Weights of a small GPT-style language model, trained from scratch on English Wikipedia: RMSNorm before each block, no biases in attention or MLP.
Each number is 128 + 24 x the weight over its row's rms, rounded and kept within 0 to 255. Layers, rows and columns count from 0. Numbers have three digits each. The size before them is the row's rms in percent of the matrix's.

# layer 8 MLP gate, 768x384, rms 0.155, rows 65-101, columns 0-127
088:154129147132132111155133165097153110144112094161153124122105188130154148129101148093099187116104098166186104134086142111108129090087157156131122123151142133102097165138144104110092151123110155131118146122119129145138134136164110154161152113096141156146132114144145135138116102144119120134123144131125113131108127169178110145161097105106118143127122073120101124084137137106182194136132
101:146152122136113109105131098127150127167124186139098176114109134114088107128142101114152098139137105113134132139091101107125108106106098109133102115160160126112143098137132145164135132099145133092160062105146118148170136160168154129109118089141136107104136142106139119093096091156146143091119121110137136157122108101093149144141139171138136117102128138158118139119132140127170127153116
095:094149108170121115065108125135130171135148100112112125099147113128087116145102140095147138123125166110105153114155170164171118088117138151145100163171140139137122169138148144153059122153114155093159129120161129152079119157132156172108132175184097144109125116104106118127110095129128114143128125107148121158132129133145136130118111183138128117151090164136133098128144152136145111137172
093:128117140131156094095106141147127163130120140126102128140060068170107122106139129056143129155129103105105102127141129153128084119172123120105168129085117171123124115106071136134152096164123171108144139149114162143136133122131107138163130109173162125158148133103138107138112110165116133110132118138117104098182102060127124100147104157082117158131111096098125131169123143173135132093141
101:146168111145137136137175136150150142082162137149120125137082082145162156172094096135146131142127101164155147102074140089146104152086110142146115089146149088109137127175110087134112176127152143126113137122128132129153141130065140141127116101093102121125152116137089142100140139116112112149161152093141082120078132135129121147128098120151139133141136170061135121115139140103149142115100
095:129157128114103156103176124069113082122166141141079112116121170094097124080104118107139093146137114109139130113179122106103075101124136164102163149070111134109128148148125156127090120120076122159097128153142131093128150123148151128077126157112134106098128155111113150134131163119131148122180152088134109124145091120133137152138138109093115099128144124089164133158117143123141131134123
106:152128082104162124167148144112136116123152162164115181137135131131152105150168118092146131151120149141189113092097097157136095145093137137141143156112115125188118154118134122140128125095111124157136141104165141122125095133128118102132121158153131067147069123132119089103155112134120141142129132162102155142100123143119124165141130127098113150096147121117162165126123166109165110150111
095:126128133134141133150140142137120104118153112121096131129166127168140158125160135109162074125106148124137107128162150118102122134118132141138145148162162089122131112125137125144179106131127164187122121158109110151128137141136163107061167157130112067124150106115121094107144175124169091113125139122130089112087147106123123159108142150114103135097107159159161131098159075113105160074145
104:155157136129128143152128114143157118143132095134089142109109119154096113139128093122123150160112115115151124120171143149119171109120127077118179098145127151096138130132155084132082187143100123153080169146111144080057112140120104091115136111095108109098151143153111124175149068150139150144126140128167125112145119131133131124137088136106093118168125141123153119120109124089113206102142
102:186148137123105149135172112138143167105122138111151111103134158109118103120152088144157164090126139138128131108105152097131114128090090122123139126102093152154112133087160132124139119118065114100115100097151139116103101105136129192121084102107146136126169147126126103095127129129119142122089112107120128112093155122115135129168141087154153107134135142084115102118138105094105141048144
096:101135097131155139135165101088095102127130133064093151086146110102098139108113135110098164133139151112149129106112112135138167142138124164111138127156142131143089094136118117123161121099141163117160086145121078138126128131130154131122107087123176093143125094131154118126165102124133085093134121112104106148103122156092168159161128130123166118204167173152186120104149139127179097105112
109:162115144103129060090156101147118163099151095134131111097098122147121148149148151162131147131126100110146136176117084151127131123153136121103110121136092147145114156159121109094071133141130164128093139122125130127099146111201117136139129164134133162139090106128147129116154111134131128149108072125148155113158123124152139156107125171111093126112109121117106145134111168121187155147143
101:145175134160161091135185154149146125155125114131117126149101094107105117104117168113107101120156116106135078143153149130131128119118081095121186146122086141152135119097096108107112125139125123147136136133102124129139098120104161128151131126100133109111141128124113114116132134105110116105144130111120073144112154141112120150174149164106135137092099165126139095100096090107130129108155
092:126123171163136102111138137108150109109118141122105122114091121083154103160083130134150116151117121150115083140130117106089108171145133158124112115148161119069136126090141127110125120169165126116141120132130116132152136133133135154145193153108116135155136139147159121131100129132156166142112127103120166119129145182163106118140110086142099101132170130117150124125151147103100096130114
097:125127096149119111127139166121131095110104124137098158133166130121093101119151154119112128123120061144103084139171096101128166111159144121123185145172128166113163107134130119137116125120158110091122126133133118107109122167091104132107158114117163133131135121074097167106130089144135140139098156113098125110152121107104137115147105129118092085111126125093097145140141117164087108130108
094:125132143130123111133179114122117173122151130140134111182109110106155107111095143115102096131109105110120128112132099104155105084136118104085143124151123121180115140138090087182093124119114194135157141136134201146122101138169122132069151116156137120140180091091116133129118120126132108116076138135106160152115093135118105121090126131138127166160108103149129129136095122146117153137105
095:146082118142120153092134134169145101118125095125096146157169145115155139145154128164169143139155123107124120135167138114146107133094127137139129106091147148121121109148130124079146144098126155135133172092106158096157143125178125105123111099147137127138148145167121168131115128157116157106112134116119120167076070123104075092110146134123128139129095145142129127177155147136126102136148
104:135134104117104096132157135138137122105091111109117120127122121131111119100119124116110109116104116121122149128147132144117104127139080105157092135164133116133119146121145186117102099143157119089163081168141126132095118094144124144143119130111128159121114146088146146142110120125121112160132152098106133136110137131138098089104088106134097148140129103117116128122068129108160129127124
098:126108114119096135148129182114125135086131116070100152109146179124094076154155145153151149111116077160163132122124135138104116089154119137154096107133133152147102127164119110128120133148114104173150148127126161135043142160138129138114107082115126129101153159137064121095128099180109157155103163122124140144128121100129122139144173149127185156137090116141144117148106130093117117113127
090:084127157120111146138141123121077127076116146089121141155151113104124101154175169112116109096153121145156137085189134131105134144165119116157117141137118138122088126114153126115156147145132145112149176111117145140134110114110137129170140142151130110108135141118127124105111144168131148128122096126130132208126155097163171091140119102124147166102110151132127121148101132136120151119062
104:150127093112127123175109132158148131168150108145150151117139088086113124112119115123109142125121103133092128133134127119138129132110080171159127111135151123123095138133122129132162149162103120134185132094165095140151153158152143130105152138154164144156120134148132110133189118146133146139178134120105120146118096107100184113115097137132126121154138128103108153109136145143104126121108
094:169135133124136165143119085119141111134111132125153115152168132126114116119096168108116146130122091144150178120167115124119169148107120152132146165140097124142171161120146145123164151139126180121136070128083122136166151150109161117136113174085140147094098118131151176144140140098134090093100127143116159127096114162139145185137124132143130103222107132127143133137120143101136096135098
089:123144143142210154113093149067142160162095130116153124093166142150154146121132079139113142140152142130111122095129130094113174114121159111118117103168140096102129119118171116110143127145146109139132136142127115136135116126156126090111076146139117160106158111158108113149137131123104115131143116109141064107103128145133135111123133088147127093148090126158145109092143105144155125135103
103:137126127126150118158124122080089095149112110107139096098109083076117078124135111105147145113127107132172140133140072137159117107113131136111167086123128135126163128080129130146117133141097116159148153125156133105117101110123118115111091131149142116157117146110123127071127111145093135107169153163185135095143127175101112129108076160142086128115123150091128144129118137148137149146142
105:175134130128120177132120132092124150143176108168139118097119128126134114080108047108097085140097132130134063136130073137176095093121131165095135121121132139172153120127092155129071122150104120124132117110117082112121172179084151139159095122135159130159162162141131147146145157140099155130159136154136095108133128131086110115122105143152128119078148111116092132093145115124171141117138
099:105097120092136146175132080086129118155130145108140153153119143156136115137091104160126108162123080152131160125179083163115105124140103123143139104098095138132138104123110115141163090137115162107173133080108145122099107165144141151132130133095151157110079122123105148114139140167085185100188111111115126136097151162130118139083152134152169142072120091106127069079090138140137119096100
104:117131137140153140119160123143142144151088126093135137124130153151115110129127134157127095112146124137107112117120106108103143075108094133149094103095063148148109153164150177112150154154159168114154104139127125088102125093146124160112177115138152092091137111132128136082136105124147142132130137135115153105120132091151168164149118104147143144083141139152123113143131166152154093152135
102:129158163115128118167146098146141165126109128114127160123101138063138098098116124123110121127105149115132155133133147172153099107089078159115088116145149137166135097139119138109126177206115145106127135167121117135104089154175154128164133107117131175080126128103151146132115162103142189137151134148134134095146133100156149137153115154123125157145132132145148109102110128113120142144153
096:111134098141130098135135121155115133133164154127089159128179106136093136097146127133123093112097137064105141107146140165138107111104112114131107064117099169173131112118106115113104144134120124128159144131109098118070088099107111114140117130130141129163081116116118144126087125169140110184140085102117110114138148186114136086110135117146126127151113115147167147140105131119108137121171
109:123113153104163132103143143118130124158116141135143133133161139158160115096091134137164140150105097096132136095123148152161132165142090134090102137135207171155152099143056114142135123160094133136099150125114106098113178142122116122123129155174111166132137120114115103102134095107120135186159100114127130167126136123128111125118160091141107138140121147152143150126177154105123115139105
089:118151117105111104092136148140112171134125124097105131085106135155136086100130063123069132164145061148153118143152154121133107118126171179149151088101116154189084125141163130107135135134126111122165097133122145130154108134141149134129110128140120116148156116132128067139117113096135141169173147115154121141120150119137105165121161113166111103109115096070118134133142088098180143149159
104:110139078105120132151112079083171134101105148103135169129114089141139170160114118115128137142134134163105121146116143115134097167155132139123106124101113166159164127162124157075162125129120131120129127132135099083163131162124128108121092184139110162171146139162141136136089118144103159099117132116188074129094138148148169144087111155146147130125133112104177129136155149113142169131141
099:144112112131141115121111160092140123127155115115165136150177061141140131131097126156147129122134110143146149123086150139150136156146160133132139149093118108123162159139108154093127084129155133147107133136098131125153156136112109128139114143122135067158115087138148147093127160119133081152104128122131171122141115115172130114148152092106079116136077101111083126116148143139112096124116
109:158123112147134104099189105123102102164163105125123162131131123115142120130112086125106139125104187128089132116143152146116114105148134160136127132101133118054112097149129125116133164133143142153132163159103092122135115093098095133115128136086194119166101145137133105109159160142134126071116149093108068127095152175117126178124136143147113156145166149150091135098143106133119118120091
108:138112121127121135115118151125120108127127110122142123131113138133144134124155122181113097154128174111093176103106166126145162126127143141127140137133139162120138172146125162147159158128139150133152124083115153162112155138105144131142114081141114150111120102127103103104129099115050123149132112114087144129148122071084141109115127097105112094083079139139118124093108150122124188104137
099:125181114117110157150107165087145134145160100159098120083148111119093207139159142131161109125132148131121182122142144152108134137092169095099108152123156129137144144124100130139126135122063112109179138163124188111136145108097106149096130160134079141120116106139124117099192128155114133118123084144122133137136102149131141129107167179138126105114141147082133161100104126142126140164115
100:118150101141131157111100096144116132083181154130084111149070105099109119125053112138147143121128147122111128102123136145114128133096090119134123129113112152172113072116105115166123127133124110143131107133139137096154127138144110121118115130145146127098144145107154105099115079162118123133119134126109127091094147142102096153102169120165144129124141139122174138100126113153106143117104
# layer 8 MLP up, 768x384, rms 0.166, rows 65-100, columns 0-127
085:146150112127116129121115102122090154093157145158074170159169129127120094130110109142146108129133122132096118097106086146115120148149149095146133105132107133104114105126191133145109118083128144151162133107089127099099108102069128123113140145087111114120103110113099109170113160145138125133114149115139151126119151113129154111120152117135123121159063102132099125147136130092152102095186
099:102144098118123070111121111138120171111135120117135171117129097162140138108153127131124124138125112129117056165161125139135119108122102128088100080092136120133141110112129115159129149117130126150105105150169133127128186145141107127086139112115113095055153103128117081097120138089109110137159165084138108130094112125146101137148104089139154134125181101183090127142140118158091107088092
097:096180109136139105086148173130108098119135140163151106107074120130176098117112117156131119104139121131124143112160120138085113115137138109103097145166141114084153170124134121083117109102111140116125152129129131145121127106104124134118125180159153087106132135135136133124114072108102120062116144138138088141170124149134153107112141123157169117120152122138117134129174149104136118124166
091:096140113106105116123101129121108149150134127158114095088105110124145129128121100092130135139139121152131121140106087107127118118139131086118111141066110165078172113133098155158116160113145163193142145124115157170180114133074145099120123123120127091106103108173117140111130122149157113124093141183105184121113104119132132139128127137105143085104106179113137112133124135118155097163171
100:120130102166135134121127150140143126134118139094121149122155133146092140089091125139118197158143113100145159174128136101171094151133150166142088114129162142108126135191142091128131202106108130094124173132112132141128150096090122112115108150145145118149138146077167109132144155127176133129133135126093106102153121186095087133114138100141149147129143143110205124145160098093111101126117
091:116128154139059088137130152136085155133105128133117092095115137121101118156160106118104134140062164152105119149154138104148175162134080137140104179104139193143162121079111128105123120144136113125109087115126136110117150122116086130126122135107115139182105095156167127105122145153150098125098150100175144074175122124127078092124125110104143053115138133118098153140116159131140159127111
107:137100089109132123155140134092111150123132136166122149120150142157121093135105121102143148106171153121101111101147160114125122141146165106154133140123133143144141130095123086142101106132122157168133087131149151144103123115158119178112129171129145150146154112122084139105130132136093131118126085117125137152175127088102095152155125130110104136083150098100153104131082148127116093135103
100:124116116139139110117174116115123132125156117141124119095126095117169148146138143144090133138110157156123158131105144108106110160128118110097126132141126137144142149161154137126142146082174081124133104115123087155108131096087130092124123125114119109129168121143139115135109089130136095108107124154132173147103124120114138155147124142148135110077173147100128087123141118141146131115126
107:098148122112150163139190091125133132054158136104182121125126174119136173128127132086161085130130110109137166124174129118114139112162124187066095098119114122124125129106126143124178089162140164149120101195124118131143100121120118139123108136132115155143163129122147143111140137107149147135138168161138098159136148162122158133135128134141116147145123122146149124163129141142084118084095
102:106102147144101125135099108058130134109121125153105133126146110138115091175113103143093123141141137114097125123099088111132089100116131104128164162116130127115131100123109108155087100109109128164149115128102124092113149140113113108157097131125149123113174124093149174141149166133066163136158132159096161155167163137143129107134136120133067122188133138133076176134133112155102140107160
094:126059087084135139130148146131130109109120095119135168147115110117097135092122150127114146145177118114086120158118111128130141133120129119122148131125148128089116152118111103154085103158153152143124129145131120152080101134151099144101133119154114162128174117154095098114095151140124110100087121177116139112123099157134114100124101116099099120136153167133125108127151110158158112115163
114:147104111127138165131113101138115125157101106147091107110101135143141097129197117112119124111136170161164118079148152080163171129142099134134116109120147099139113088124123106133163151128128066108121110120140137105143124117090138171154121125163131154112085128091146110119160157089086133117126138153115090122117140111122144102101113154157083125133123147128131072130135135091156129111156
098:143101113129139159154142094144130131107125114097108139108151120112158136144137100111151070090136070133130158108131157111139099153112183148177099145132101135115132126124158139082160170144117120127157115104101114144141106113141139098129139159105131085128139133112153172142126163157172154122156115149118108120111104131098131088160140092097162173139126122151107149134131126131152141144136
093:132134110171203137150112118127175145103134110137118152147114117109134136141154119164111131120145099119140114145173129149118148090097119162125130099103113157159142154146076146147143150142131164105111090103128106134119173129168116130137156104092105158128097139139154174103107116155118078166119114133123115152080160165133176165100143148135156126151085127142087125165091086128122167138101
098:131115126161118099110101185117124124121128142125116112107146092126131098122105096136155133118116151141114146106125130110131115101109148107129153142105092125103110176087125134119125102117162149150137137110157100113128101128123102158144134103096119160128118104133138147122129147158128126131161084119103177134129107132158166097117142135115160107165144177079116096142151103141104085087171
098:126160096122141122129115151124089146124164138137134083152099085076112116121144116127166144128118099121082171102127120122108132088093105139128126083106121111116090132138121136164128106097128144150130129151129098119116145115122097113105152115113118150101171170152124168129150091148129150133143137120104119174167087108137090108109141163144156146110114124147149144129100142136133155108089
096:140145114105128132133087107150079163128097120133131089131163135125080116150152124076067153122122106109120116128147103124104182111152128113100142124139129152115051096148157165154100127132104153123099157168140091118086122114117156118142121121168163097147089125132160122118114170121116142119167109167124127131118141106097172118135116140121123162134127157126183152107166115142127146133150
110:100090121122134147112162146156140135123109144112113137139144134194159198155110163081142126124138084142129136093114122135146132095148136160147153093147126125119125100128144099145124085110139125077155146137169143150110114165137112151130138126126132154117095125110122096125142121146119135068086156134140164129129104132101089164074156158119152113117149108081126116111163158132129120158141
095:174117127124130144135135166161081154133132130101127115102158116142130190130121106092102157097155090120142145109124112142110148203140112108124114144107112134138142118116120121138155151121120143130091079136104138128118153093056156097121143140126106123178094109107148144161132170153139073138066118140149180139140142155065107109095131146153104111179085124163114107128158133137136102114118
084:182092142128147167147110115119161191143149121158119139145129122088106144122127182098125112154159126083099111100127079100118141141125095118144108129122122124148119114175069151100135124124132110122103144114148148097130098131161163135152120101134117110161071144138100127115106101144089122137141134136091144200159094085092165119143080110104144109122120142128144127100088130134149132119141
105:114150141119146107127101116129093136128128130120138106132115094093110087138138115142128113128155116146138118098152118129136154105109103160139101111136136175145123130159138122147186149149095116153160113124154099120109076108131150152135172119169171099175195136095149123180153169133178104152137114106107152132095124106103168091140065172107130133142141137092119162149172164149129114143118
096:112140087121143106138146140110129106106108123083095131087154139126115165096171124164120118133145110108129115131070124176115128145103116127130104104116131098119130121154116110145151135151110138146096131130146171127099136121083152081132124117174112092128101142166106111131156112126113142108140127124102095154107143106149152084166133141131177120088104145137132116114118139141157152109107
092:118145148111126126086184148117129129078123125099139126121149136140127112149148134137158169105141128156131126137092150167159116168071155081117122152118155111118125143122131141109161131136116142160154158179092117139112140096133129105113137176131097116177124117113136164076185123151109090118105101075120147149150160123130145107124109146131119149110147155129114134141167103129136130142092
103:122113170111092158129150163139117115140164103160153102114127148122100155124086112137107125167157107170116099137093125108159142129146141130153104155121113120181123098123134157121121169150085132084115136150163113129120090120108133125143153105104106121118117104116107178149124141144107136179145132138116072109159103115187129120181093136154138133127156137143127091138114104123155074117136
108:075109180117125141088111124129123121067137122137142149149151144104120138110111137106104143147138121096127130119132157141134102131128092149124171131154164125113146136130166098145135100107137199104125149123156181115193123140098122181091126097119143110132132131110098129128152098175129156119134090164120118095156109118126118101146130105135092127151135104154135133130105115133137106149101
101:120164110137117096086095132156118149128126096142127089080141156126123103089126140111123112095106139134147144161126126074143148127159162148141130081161128092116145175160135135126161108095146142149143115146153135112148153135107084132137141129130097060126119117126138105142114160092139113141135133138095119129123144070113185126111127129129141121142094153093114115123184130127123142122093
097:095105093144140156141151104130125138085120137086152111095148168127122144113088137144138105107160152139129122141122107104113120119166062104165118135124101112132111180109120144098145099138137163138151090152136117092106120124144116141124166133138155095107150134100145177152135105165138109108114061144137166122134155140105130128157102120105138142103149126132139188145139134122166096143131
097:170094161160102109149136136139123126132141113105175133112158137121126103129099170135131146143140125164127202144144133143156149106153159076158142157151100115117112134090117128161122119128143143127110115117105181108134161133121115146134120098121132140121108163152114110100135097106164078168144129158151097191143113139136138131141135133112157119131184117067135185101144134193137162103107
094:076126144118108111118145144135125130121133146113076112126167113120166117107133152123110128151111126109116116112180150133146131150114120134164151128116140140152136130102167139142103092103136152082172151110131120151130108107162095175140131094122144104137162124119188146121160118124118107152110158132082189128118144130115126122115125135114138116116126139121097104131140148098115142092081
111:118143097091136058127100114134107101138116135078143138136143163118135150119170141135083116071080129137121092138160132168111124122105101123152146150146125093125090131142117144126135135146108113156142115125115133161105106133159121141123116104135120101110135072151111147142107135157159150146093177155067109102101138145148168140134093135124105100135118144143129110168134134115132148136178
089:144145119166109126121131149168105148112113115129115155135161121141127124132170122147102125129112124134160115141151183135174146180173157134139132114099126133122125125154111116098136114160136140139139102126125119156134139140149088128157091142125124110103166137130155100135097177133147156130163134123155132100127135080144123102124118171097149171115118073114110122111137069098159141115158
108:125173128139149120086073136127140167135120154127148187122111124100175164147126133176121123111094136120112095135161144119133158179137120123154140115112147128148144127101141146115135139136139104181146125156152135107141129103120137166119128115187162149147165163178158123165090097144123125117110133112161100142088147136135165133077157113171125149128112131124112109134106150116127148155105
096:125123125127131180107075134157095130200129104138109128147128142100121126145155128154133126099129123134108122143140132132153119171150103142158116139116145133137080154114118155134104162127087123109115137106154166134115131171130162090110105152118147112076131135175085131203164138113132174118160117126123120161140121144115121139135085128112137116109155135104174125084118124129115150164133
101:124155149107134135072064177142116130120138128156087122107104131137126124117120107106151143167129091134108114166132162101141130094129127139153104163166172138106138128088120144129134189091120136099105179105141111115122117136141094143148074094131131112130137165121128141142148125149138132115092147087132116120089134118147141151106102113143101178119112125109142127157137126059117137136155
099:175119145119091168164106133155121158115184108131123120131105114167126171088142092099084106128087123134136100143149149151137141137118154123165097132130152123135101087108138152157136167098110130143110136147145096129148148160107151114161142127141146158130125143138116138130137129102122158146100150127140109078147144151180126138130096145108144148104092134103111103087107104113157143146143
098:181162105113101121114146137129169132127167087152091155104118111140115054130165133150127129135145124125174171080094099143079091124156134124138105093098096117149154139164130108169158129125060088134133082159123189135121111119159135141118105140148147091130141149135094102125151130113116095148117132121108063112141124143118155115126124072128083099127153108133118117118103139106152102126105
# layer 8 MLP down (transposed), 768x384, rms 0.163, rows 65-100, columns 0-127
091:093135129128108158120144146156119142129128169112103142140110143071109124113149150117139116126107103151140121103088138119118137086123129127123176102139163138080126134140137140133110141135129164140139120090143148162147118143155124174138148100121136090099169137162084152139135153177121109127101113100144092118134087127087144109125076181127180091134157119132118120113146142142112157159090
099:113122132157102122104090104129144144111117145083155160094115085084178110157137164170130133131107135092141124121122134115101145134144112117131107130159126093130171142145123164101143138128154087155096167120135154130127107114120147116081128108152122140113104151113109084124104149120118136098140142109095112108076136136082130146184094094139145123118148129116113137146144097153066119110147
100:148132138117138119117154100114137079114127156121139124093168153109172148121158115135082126133150089096141153160129135162091138124152147126135192131115134167131088105171108127119110188118138148117107124137105103116158157117084107180158197107114137146109086145119133116100142119125113118107134130119175106117104063118121114108153162153141145162128144135160173135118125103131134146099162
093:138143173138153156123162141108129140180102140090103160137101092100110135126152155118107138106163139145131139135154157110071111105126125161110138103092100121130175123094055138125134154143125149118140135087142135156091159107095119113130087122199121144104092092087157122112100089138137143105131115130148148146111153137130150137108110147196133108168135155145140111154157132083122147128140
106:157115147116118157090123114150130114106110114102133112174131143146141169143140149118106128114130088095132149170141089101138130087116135138149133091131156149150102124168139151144144150123105115094119160130096132147107145142152141135116140145121166130161148134120098123122128140136118145126139130178122130097107124146135131100135110122134142114128126144094107135124105143081158121155074
092:134121128143118145137111103164116104145114137186110129165152072111139129126127087162102121104128136141116132156125131145153110125125125135079103101079127115174115167142134086121186142136111086165159134144157088130170141090153129106104144133103128124117117187119136149150082105094148165166125095095126114136121130114103143121071138097127102102116135178167127105137116115125124130102158
101:116117132117132061147116113158121127125151149116104092091125137146124145100150111098110137160103139114141142109128115162139130123159128082133087122131097105147103093135178196145094098129146102092103107088141136154112105110148138188103109123152093097126086186131122122117136115129127133177116090153113066131101166139134145131138091130126136117101152109168133160141113150104138122115139
098:133048118167126133107139118130163151118118102142106153154109130117071105143142135121129127179130096109114148079116129107166185143136096141120108073137130129106161144096191132124142164109142091159109096173111111111152140114120135135149144116138116122116120145126128106102112139108110152156134091159094099126149144121129135105155122130103117098114118116096151099102131151171149109136127
100:157164139117134131110104149076127151086172087126121155074100123122114144166125150125130152153115158125141097145125115125097134138134168149100121100154133098121102083132131126149105149106092152147079119096102156126121111139129118160139134139156112156125130116126100125184138153123119140137116142158150122108151103116090103103199160108115177093104120101144222113140113083163175160149087
100:117123127143138080142146114099121134140142118116125165121148118127108090152146108111120121119107118142129138072119174106144109147159146124151125134132137195149081121138138128139112133128112097107121084122151139099131136103113123126110083172142157108156130062133124126153143164132153138141117129150151111117123162140137143091132127118142161149143148134115135097121129095112166130107150
096:105128104114145112113131147140118159129157116118117157180147114112109081114161118152133185116119138150151148132105170125123127113130130120096152166146152126152111115087157124146161111151134145098164141132135115083130172133101143095179134134118112124109139129149127108117107124108102149115149097123111075123136090137121126095093131106143120112106134166174134089170140095153135100142116
106:104134105092114106137098097171115112129081154167141108145109139061147123112096115150137116120102128107138133137096194112136117126151126152172143113131111132083097117104114134198152139136157170109169188126119128085117161153119115106121136102128129170106150160060151098122114133105104121115146108147171147116105129147150135098139109178138141101136108133142137106136143148151136155105132
100:131161133143141132138096174130129105143109112111122151102153126081145142108124120095156135112164135149148105087117132136142138112124122092164125155110107081109157119113143132101095141146148083142084129144153100125140095106137118146123142100153119067112052149109105136172126085085084126125180139145112114128146139142046168129149127123098130121202149127123149174112123102147143123127119
092:147122130132149114099137104135126132145140136122087162112131101122070120186129177096122091142116104164115122112091126109138161139122138142104128126150151127144137119178147150112132134142116145143117119137146146130135111146124101119100140080098112109098152121156079108115118122155108116151107079132099142146111164117142086118149100150164146129135118115180113158108108206108095095161149
099:121082119099105105148096138126166150154094129132130128143137139111124143152112150130125097130110113128075083151186107136133165169146118119130121172157170102140116113150153158143140145130106117134107097141128111154131097123177130105108117147140122097106161151096153152140139075119076152167069138118156097138152129130133091146158086111097135152105184092152115165154146132152143152099100
095:088086164133090123155155125174145166089114128138113134128127150122156123151078123122101127124131133176129085127172147142123072131154140098133171158133158167181142119094172097132126160109098137134100135118133133134111117143184142111132082126113126128118145147118092140152122130121101103099166106148092141171122133168091129129139120139102157128122147153121106134158138150103141087118163
096:149128102121114158151147140096154148128148146177141113125092178122133101161137141154138120141154151118128153126131097120138095139149116140140147144146130122095137162114130075115163126151107122184139136112125121156111176120096089121108159137150108099158096125071113136102152124141107122153146108114138127157121158125147089126130141059138127124150144104117097119125132081152115112131104
109:148115158109122120153100155115160163151152126139104155127155149162160156136150153144157141184100124135101119146118172123113131101165103122164110121141150131120124127155149116155102111121143148150066109106103115140155138179121130082131175155154118137194102111139118133147112151135132140119100094145129096138142167108104152112137129074132109104097131147148167154132097145160108153167111
103:132106154144134117113137121179115144139102104102141134128162169158134105153100093097106127164107156139100119096166134129132102150090120091108154176131154172116160113147096139126105150134101068156094133154134144129155118133111118116141101142106143160117113110090122151099142161083105106111171184101106138102129133135126166116124111124111104106054094162125130170139130120180141140160179
091:089148117110149147094105119100133118105134122116152170124138100149145135108140127086151153107087098147118157153123128149139151128126113165102094149111122129139114165133171123118117121114090137139125103168112138090133141154112162128104080133139152119107131138115165106103146159081164141141108136135141091134133131087137129115126117126123098161104090099153133170130145132085140104149139
114:138110127103104087088130141138135137073103130097125101134144092111146144097156107089144107123147078089129089157094105089101127120132083115145119137180136178122147067138148100184109102105145083157138127145158142121130147123135137140113149130145116124166127166137145096166139134121118149115123112099085148124163132147143158136143115167081073143180104141110151121209128162117139132112148
094:100094170145134112146127121139148131176127119114100082126134133150134137149128131108153111128158113161149141154095158159110142143154088181167102128099134159115157152152089119100078101170111149107139153141162103126112146171101125140136093088114155131168103126123110127158150124080158113129127154128153179163117127121078138130109140147127140118157145119117109123130157123122153092151145
093:147132106101147120135148161154133110126129109113129120126126125164156160067151151136138104143151109136084137115177128133129152113146167116104087119119115109121089138131114116123140098114142102142158124197131146139112142117149149093145118144145126156114093097156100117163140169156127172111142158110150085127107135096104115084076136091129148163119137145145087138125138146123154161095120
103:116130148123143130175106143087103122178125133116133130110133141145102149087150130150099120143113128115116159125106127126165137089112154118088124141170152171119124104098122131141180070148106155069125112128143147149109133134127125073105130131147104165162130140120094163149124112104133142139128098137119132130152124098146111126196134105200134117182163096109136096156111147138134138099123
112:142147145110138162135150115170130104147103117153094127116118134139145132115128124157116138115132170104090126116142154092149142108105149152140109112117128129128166127139173148118109121143129153158150147142113132095150102151100135122123164148122160092098127124126141114104169069105171101125134138125138136126118086150134136105174121127152122099163130155142095082150143136112147130140156
101:131100103096145148113090137084116121129106156123136141120101167090109173127154112170110165087129115103114181136080108155129127108115141161135109151128098114152135124167143091129116077162140119113140105153140148128093109141130158134135120138110114146149109104124158117150112109126171194145115133177157143156100104108132143054160116111170152086117104134104129121147101158115114132139104
101:144127095104107121141113111095130135148137104105104144150135100081172071162120137163086105127143119130175122106106107132170162114147172111145107147087111096146090085118138155137141124125140102142099112111146166122150108153097147101132149111100130136125144105122141151126123168141112103144098103136108148126209165131128141121135146082156090090185151100117156090112109144136125144125150
098:120163108126112118124122089132104111136123145133142129107165107118121116119078145131176133100115142113158137116141159161136121153114104114121110118096113116145141102069118137153150133118110117145134104160126114140088101085146129164096147106109098132143178064166124139091140129118177096124135111169176094143086165077177122109145149124153120134147150153092143113151095124113144151145149
102:056126176115060147086123150115124114119125104117120123133102131131153157136112135147110131129139109096123135124155164144188112132147097140192115132097156182151134134108185139115144123157118149118130133149110124062108115122107111122115115117118153117149133146104152101173142115136135126162136140103116162146099136118139162137146116093086156103104116129076114107125105130129136113136137
096:109126124108081066151110159130146078125115183127134117137153126126150136115116132119152081140141154121140142143111118134111139138130133114134139064154153172145139123135152117134143157112082107096141148087153124183145102123149126115133118099128191123123080097107144136101136138128140114169112140125109170077090136176119128119162128132143103171165160134117139175179120103153145123148152
099:131091120094123126138132149112132101150129151133097095108134105102130145087131164130133126103132139111150135118146139125136113133172123094105164118138140090122152107092108107115136112115130094139154078132178148169128099144131166178172112178154092102103150112121115140124143131140087101106121155163159149092125063132175140140132114095123134140127094117154170115122105126174073153116119
111:116121141151119124114094144098131152129160139150139131127143137150130144133154179130082133133144177137155114132126136108088099126118152169130121126161105158130168120091109164134102164109126092152082104091115138115162106117106120152080116118121106114149127135188089147161120087124176100051119120141151145124125132105138138119114150101122147148141125118157162092063112109141124178127108
097:169100139166133191132109086139105131155105127109139074121145152102151124140151117138120130196144107170136133131112180088138115115129112111128123075117128179115119134143142126138094119134100121156109119114123151103122111152131124129145161121127132139122142139121131153101124114120104143132112120170124097112108134090168115180128126088135148130126116108121124142161129178108075086094154
102:148149126133169134133112149140119153121137164132120156144095190110182118102128111130132101140113151149132121148107171127133160113140119128117087161099136087122143170117109126123110110127119120136138107154111127101119162145144159092157143092124095098118116103115109095113147127146123102139106171142130114140105102163093195075117179100111134114077165144133173109098127146133138152146087
108:158102116111124127120116161118112140113146139113120144127111101088131109091136071114131130093144132112204126139135145146147095134144087089141083138134124134142110119099149158125125114085129149099112095162114108083103192131140122162141145136114118112163107143151079167144162114103146137127122106131096105128116129145097142138123140132151136135135132120132109078117169103119156128085118
093:115102082138080159147147131168110097136082157117129111103127136124155117161135131105084166101139147143092136112104125179126114148095112151150127135167139145116141089106112141129102160084130109117133143148133056096112136136086118120121142123107104126098120116129116119129130151159114123129133169146132115134134132145099134141106157163144112114066157142130165115140146110147185136139133